{"d_model": 160, "d_mlp": 320, "init": "orth", "init_std_o": 0.0597, "optimizer": "muon_hyperball", "lr": 0.0068, "decay_shape": "sqrt", "batch_tokens": 16384, "train_tokens": 142400000}
Each number is 128 + 24 x the weight over the matrix's rms, rounded and kept within 0 to 255. Layers, rows and columns count from 0.

# layer 5 MLP up, 320x160, rms 0.0689, rows 287-317, columns 96-127
[[128 134 134  97 148 140 129 113 142 151 114 124 178 101 134 160 110 141 144  87  99 120 155 164 143 160 126 145 103 143 110 109]
 [148 134 170 151 172 129 101 146 139 104 189 133 115  99 114 122  95 112 108  87 128 148 112 111 134 128 125 134 127 123 125 137]
 [161  67  79 142  91 149 123 168 121 132 112 152 126 145  97 138 159 118 134 143 157 144 116 130  83 107 145 166  83 170 119 133]
 [130 159  93 120 140 124  73 121 147 148 123 154 109 153 131 164 141 106 122 134 120 131 122 153 156 112 136 144 104  88 152 136]
 [115 126 107 141 139 157 139 113 111 154 128 150  79 129 183 145 136 164 154 144 123 135 100 126 133 102 123 152 128 112 117  95]
 [ 64 131  96 140 146 160 107 185  78 163 117  79 142 146 138 159 161 124 104  75 139 115 136 173  99 149  95 106 134 183 152 141]
 [123 121 154 115 104 139  88  91 118 109 105 143 120 108 141 131  99 136 109 110 153 135 101 129  96 130 169  98 122 174 122  91]
 [102 169 119 119  88 163 144 116  87 131 134 105 118 132 124 127 117 153 124 135 114 122 122 121 101 156 159 123 115  90 113 136]
 [116 104 121 113 120 103 118 122 156 102 149 192 135 155 136 138 124 164 179 110 129 120 161  97 130 102 162 104 173  85 102 130]
 [123 133 122 133 113 111 132 102 159 112 118  75 108 148 140 113 123 138 107 113 110 161 145 126 159 158 108  56 124 139 141 102]
 [136 128 129 144 114 131 111 147 120 112 119 147 115 127 141 133 153 135 113 178 130 107 116 122 105 116 136 124 115 137  83 100]
 [ 86 188 105 131 117  76 147 131 126  82 102 120 151 139  81 160 136 112 152 132 126 163 148 147 118 140 153 145 113 151 118 122]
 [152 156 125 125  96 132 149 115 122  87 125 136 140 128 147 104 134 155 160 101 166 107 131 105 135 187  97 130 124 124 142 108]
 [162 152 109 145 175 120 105 130 135 109 106 138 146  82 128  80 146 155 140  74 122 129  93  76 138 132 133 166 173 121 146 135]
 [124 100 154 126 152 138 156  81 146 154 126 147 137 106 109 134 133  87 116 139 152 159 153  92 129 100  75 145 135 120 127 114]
 [124  89 159 134 104  90 123 137 131 114 112 138 105 174 139 141 131 159 136 151 131 145 127 173 132  84 138 157 116 132 139 119]
 [170  99 117 128 127 171 130 152 123 104 127 147  91 127 137 128  69  99 100 113 126 122 119 146 131 112 110 142 131 135 105 110]
 [ 82  51  89  93 130 162 123 129  93 132 145 131 115 101 128 167 166 114 118 131 149 153 154 124 141 149 190 171 109 123 180 131]
 [110 142 137  98 127 155 136 122 156 105 129 117 148 105 125 150 139 133  69 121 157 163 118 118 117  91 128 143 113 161 135  91]
 [107 173 150 117 140  93 125 123 106 184 118  70 134 142 143  85 112  97 144 116 161  85 161 140 103 164 132 165 173 135 115 149]
 [110 158 107 145 104 110 138 157  96 156 132 173 122 124  74 102 116 137 135 186 117 134  98 139 177 132 196 136 153 123 166 153]
 [117  96 114 145 156 156 103 112 186 121 127 144 152 132 132 155 177 126 125 145 113 140  99  94 138 154 122  92 111  94 130 154]
 [159 156 109 139 103 184 114 152 131 128 110  90 146 144  87 171 121 120 117 140 183 148 120 119 125  92 102 138 123 110 125 130]
 [120 111 118 139 172  91 132 163 145 126 107 157  83 154 139 114 130 149 139 166 135  95 112 107 124  89 116 127 129  97 149 114]
 [143  80  96 181 162 133  96 104 175 134 103 111  96 133 133 113 135 104 135 142 109 114 148 107 128 103 130 117 113 130 135 130]
 [161 151 159  99 112 156 121 159 121 134 109 160 153 120 137  73 140 167  99 133 115 127 129 166 121 138 106 101 113 132  86 121]
 [157 125 102 116 146 142  94 134 155 153 155 126 129 144 149 115 116 148 128 172 120 123 121 109 144 121 151 113  94 103 136 144]
 [165 130 143 110 153 169 132 127 115 154 116 133 106 121 130 139 111 102 137 180 140 124 147 114 125 178 109 122 122 117 140  82]
 [120 123 102 130  95 144 107 168 128 110 161 139 129 134  87 111 141 116  92 129 132 136 134 144 164 165 123 101 111 135 135 151]
 [140 120 103 127 131  92 149 129  89 141 106 132 114 142 150 144 171 143 131 114  99 129 105 149 102 148 119 150 124  83  97 147]
 [123 128 138 130 130 157 137  88 171 149 112 174 178 137  89 170 153 173 115 141 117 114 160 110 138 118 146 157 102 107 103 121]]
# layer 5 MLP down (transposed), 320x160, rms 0.0689, rows 287-317, columns 96-127
[[118 154 136 113 118 154 137 128 144  96 108 121 104 109 101 113  63 115 116 155 150 136 139  96 161 196 137 128 119 123 155 107]
 [106 116 116 130 150 153 158 169 144 167 131  99 132 160 107 129 147 112 116 126 122 143 111  92 113  87 102 113 161 158 106  96]
 [ 90 119 107 131 114 157 150 133 100 128 124 129 124 178 111 163 140 138  92 118 162 114  94  99  87 122 142 130 118 151 133 154]
 [101 123 153 154 122 164 126 100  78 154 103 106 161 119 129 136 118 112 152 137 166 178 135 137 118 155 107 120 129 145 100 162]
 [130 128  91 123  99 128 120  92 112 119 149 115  71  94 135 106 148 132  86  72 126 114  94 107  92 108 132 130 131 116  88 105]
 [ 95  87  83 115 127 132 113 140 167 135 115  61 124 112  78 146 133  98 114 115 117 157 102 142 106 149 143 116 114 114 138 155]
 [154 116 114 132  85 141  78  85 159 112 113 145 140 111 132 110 117 112  98 104 180 105 117 110  91 161 128  89 149 113 153 113]
 [128 119 147 134  86  94 124 155  76 102 124 159 146  83 152 122  93 134 146 108  83  76 145 108 127 161 126 124 144 124 121 165]
 [111 165 145 144 120 127 120  88 160 140 123 100 102 101 165 111 110  97  90 180 156  95 107 102 123 157 132 127 106 111 135 158]
 [109 164 110 101 120  84 152 161 136 139 135 126 148  94 135 114 124 126 106 110 133  99 107 108 120 100 108 127 153 128 115 103]
 [ 69 175 134 120 149 119 121 100 162  83 163  94 101 112 132 126 141  97 135 138 136 115 148  83 154 147 113 134 134 159 145 138]
 [104 157 140 105 122 114 124 113 129 102 162 176 112 117 155 124 159 106 135  84 103 126 170 119 134 142 151 158 101 135 134 144]
 [122 109 145 126 142 114 123 140  82 142  92 128  98  57 114 141 118 151 150  96 125 142 147 140  94 125 138 113 143 145 113 145]
 [143 137 148  69 115 165 157  94 144 134 164 135 112 143 140 171 169 114 126  85 123 146 136 121 108 149 150 150 130 138 130 135]
 [ 94 153 159 130 112 102 158 103 149  88 190 152 153  98  99 152 118 159 116  71 127 165 162  79 121 130  86  96 156 131 158 125]
 [164 105 134 118 105 138 140 151  78 100 130 140 158 121 125 188 132 177 157 197 129  61 103 132 138  89 152 124 157 102 154 133]
 [149 175 177 147 133 141 123 167  95 134 130 170 125 150 158  62 148 133 121 148 107 118 146 147 143 151 129 122 104 128 171 118]
 [137 166 131 138 134 191 113 150 111 116 141 132 162 147  93 124 156 152 116 154 133 159 123 133 146 131 120 134 124  72 148 151]
 [140 138  99 120 148 128 117 131 150 131 127 125 121  88 176 156  89  88 115 121 121 171 113 112 129 148 136 128 124 163 131 121]
 [162 157  96 168 111 167 126 131 161 102 156 113 137 146  97 135 100  92 106  66 138 155  99 115 153 167 152 146 121 108  88 144]
 [164 192 127  78 118  83 126 139 114 119 153 164 149 127 101 156 142 130 126 147 141 135 130 141 162  88 123 139 121 137 142 133]
 [114 114 121 120  94 103 102 124 127 112 186 118  88 132  87 149 134 172 114 139 116  90 126 132 102  72 116 162 135 112 112  95]
 [140 152 113 133 113 122 114 110 197 102 109 100 172 106 187 100 115 118  91 108 174 134 138 120 135 115 141 127 123 120 131 111]
 [151 109 138 150 101 159  94 178 132 108 102 121 129 140 140 122 146  85 119 132 159 133 173 114 133 108 128 136 143 144 145 126]
 [198 106 137 115 140 125 104 135 153 128  95 146 131 127 120  88 115 141 154  88 143 136 110 127 125 111 114 109 152 122 114 128]
 [146 153 127 123 129 155  99 155  87 105  97 149 175 104 129 141 123 149  87 133 132 125 146  91 100 117  79 128 103 120 118 133]
 [130 131 152 149 135 102  60 108 123 138 148 114 106 142 143 109 146 119 129 145 162 119 175 142 131 126 101 159 109 173 128 119]
 [116 170 138 158 174  96 134 123 119 106 115 116  97 138 145  99 123 123 122 110 135 147 107 123 151 130 139  87 107 155 118 146]
 [171 136 172 141 171 142 119 161 105 117 122 180 172 151 127 149 146 159 155 168 106 131 138 138 147  91 114 154 112 116 149 105]
 [155 129 164 137 122 121 136 147  99 140 122  93  72 120 103 110  82 164 144 104  93 120 160 142 154 115 121 170  90 108 113 121]
 [155 108 114 128 106 103 122 148 135 128  95 134 129 121  73 143 153 128 117 119 141 117 138 111 113 135 138 164 126 107 119 142]]
# layer 5 MLP gate, 320x160, rms 0.0689, rows 288-318, columns 96-127
[[100 123 106 117 152 137 115 104 130 170 149 154  99 129 154  95  69 140 142 117 113 133 161 137 127 111 108 103 121  96 146 135]
 [ 94 148 118 122 131 103 147 129 122 126  91 158 103 122 120 123 102 132 112 100  88 135 162 140 181 152 141  71 129 131  84 138]
 [119 151 116 126 112 154 109 126 122 152  78 179 117 107 155 105 131 112 134 132 135  80 105 138 154 136  92 112 169 113 117 136]
 [133 109 116 108 110 121 102 107 131 164 113 143 106 142 155 168 147 127 134 121  93 104 137 181 164 109 103 128 114 106 141 111]
 [172 127 117 156 135  74  83 107 122 143 102 140 126 121 115 148 106 123 109  98 118 118 103  73 149 128 135  86  76 172 156 125]
 [140 125 127 138  94 133 156 157 146  64 133 128 129 127 112 106 128 158 149 182 142 110 113 140 143  98 120 152 145  68 118 161]
 [129 170 114 104 141 132 151 128  93 153 111 138 123 117 125 107 124 106  83 116 136 111 105 137  98 128 115  95 171  85 112 145]
 [126  61 151 105 106 147 142 121  99 133 123 108 157  97 153 132 116 124  94 164 124 142 119 146 131 127 141 139 117  98 107 117]
 [129 115 155 154  97 164 143 132 155 129 161 118 130 139 117 159 127 127 114 111 168 144 146 141 130 138  94  97 119 117  83 121]
 [ 99 139 139 113 157 129 156 139 145 142 154 142 125 117 146 118 116 128  92 154 116 119  78 148 168 150 140  99 112 112 123 132]
 [110 156 151 168 133 157 120 117 134  61 121 107 102 142 111 130 123 137 144 130 107 158 152 105  93  93 152 153 133  99 209  74]
 [100 132 115 129  93  87 120 176 141 133 128 101 136 135 141 150 202 136 107 147 146 107 137 139 132 133 137 113  99 130 154 103]
 [137 166 116 126 126 123  81  82  76 104 129 134 100 116 147 163 145 157 128 152 100 156 114 116 169 167 114 142 110 121 146 126]
 [177 141 139 123 159 135 126 147 116  95  96 127 108 100 169 101 125 110 130 102 109 120  72 131 103 112 145 110 121 124 122 113]
 [139 113  90 148 176  85 122 166 109  76 102 119 122 179  96 132 119 128 128 125 128 115 154 132 165 150 153 109 193 138 104  99]
 [147 131 157  76 114 123  95 170 133 137 136 169 107 150  97 123  93 121 106 100  93 117 107  97 128 133 157 144 134 161  77  85]
 [109 108 150  74 108 157 133 113 108  91  85  95 100  98 116 113 142 109 109  79 145  96  96 120 114 141 141 112 169  62 145 123]
 [147 114 135 145 154 105 114 121 139 169  88 115 133 145 143 126 120 122 156 120 130  98 150 133 179  68 164 163  86 109 119 116]
 [158 144 120 117 146 151 108 134  80 146 113 156  79 149  77 122 111 132 115 102 107 143 132 117 152 118 107 163 119  78 119 120]
 [167 157  89 139 184 152  95 116 156 123  91 118 100 155 132 131 131 141 132 137 108 120 127 147 158  80 135 130  98 156 150 124]
 [135 163 124 141 132 138 143 117 128 138 160  86 137 160 148 104 175 137 112 117 123  97 152 152 117 114 135 123 148 117 147 133]
 [121 130 100  70 160  92 141 119  71 120 155 154 130 107  82 145 122 139 108 112 146 129 141 137 171 128 106 114 140 127 156 124]
 [111  76 180  92 143 126 163 164 107 161 122 167 117 162 107 149 129 163 107 166 121 102 146 137 108 131 144 103 146 117 135 131]
 [140  73 161 110 137 142 100 135 155 135 116 102 108 130 140  90 129 122 128 162 128  83 129 129 112  98  97 101 121  78 137 153]
 [139 122 129 122 141 143 136 154 124 110  69 130 136 124 131 160 120 115 106  61 151 103 164 152  98 170 115 118 120 131 122 141]
 [153 177 138  91 161 135 101 145 104 118 136  97 115 159 113  95 150 152 115 135 156  88 174 137 131  96 117 163 126 133 145 110]
 [127 135 106 132 133 152 166 144 151 118 114 119 161  88 166 118 110 136 165 134 142 153 105 111 115 123 141 163 152 143 134 131]
 [165 137 104 106 110 153 140  99 170 141 128 163 138  99 180 115  59 114 137  96 123 172  82 118 149  95 143 111 123 159 164 115]
 [ 85  84 145  69 101 142 162 141 149 100 131 106 125 131  72  78 130 103 141 137 158 106 148 128 137 127 143 104 125 114 141 109]
 [118 110 119 120  97 110 124  90 138 124 172 117 179 114 150 101 144 112 135 119 169 110 115 125 129 111  90 135 118 146 154 117]
 [105 113  51 112 162 120 119 105 107 120 102 134 104  96 149  88 119  94 176 148 101 122 167 110 102 108 140 162 126 159 143 136]]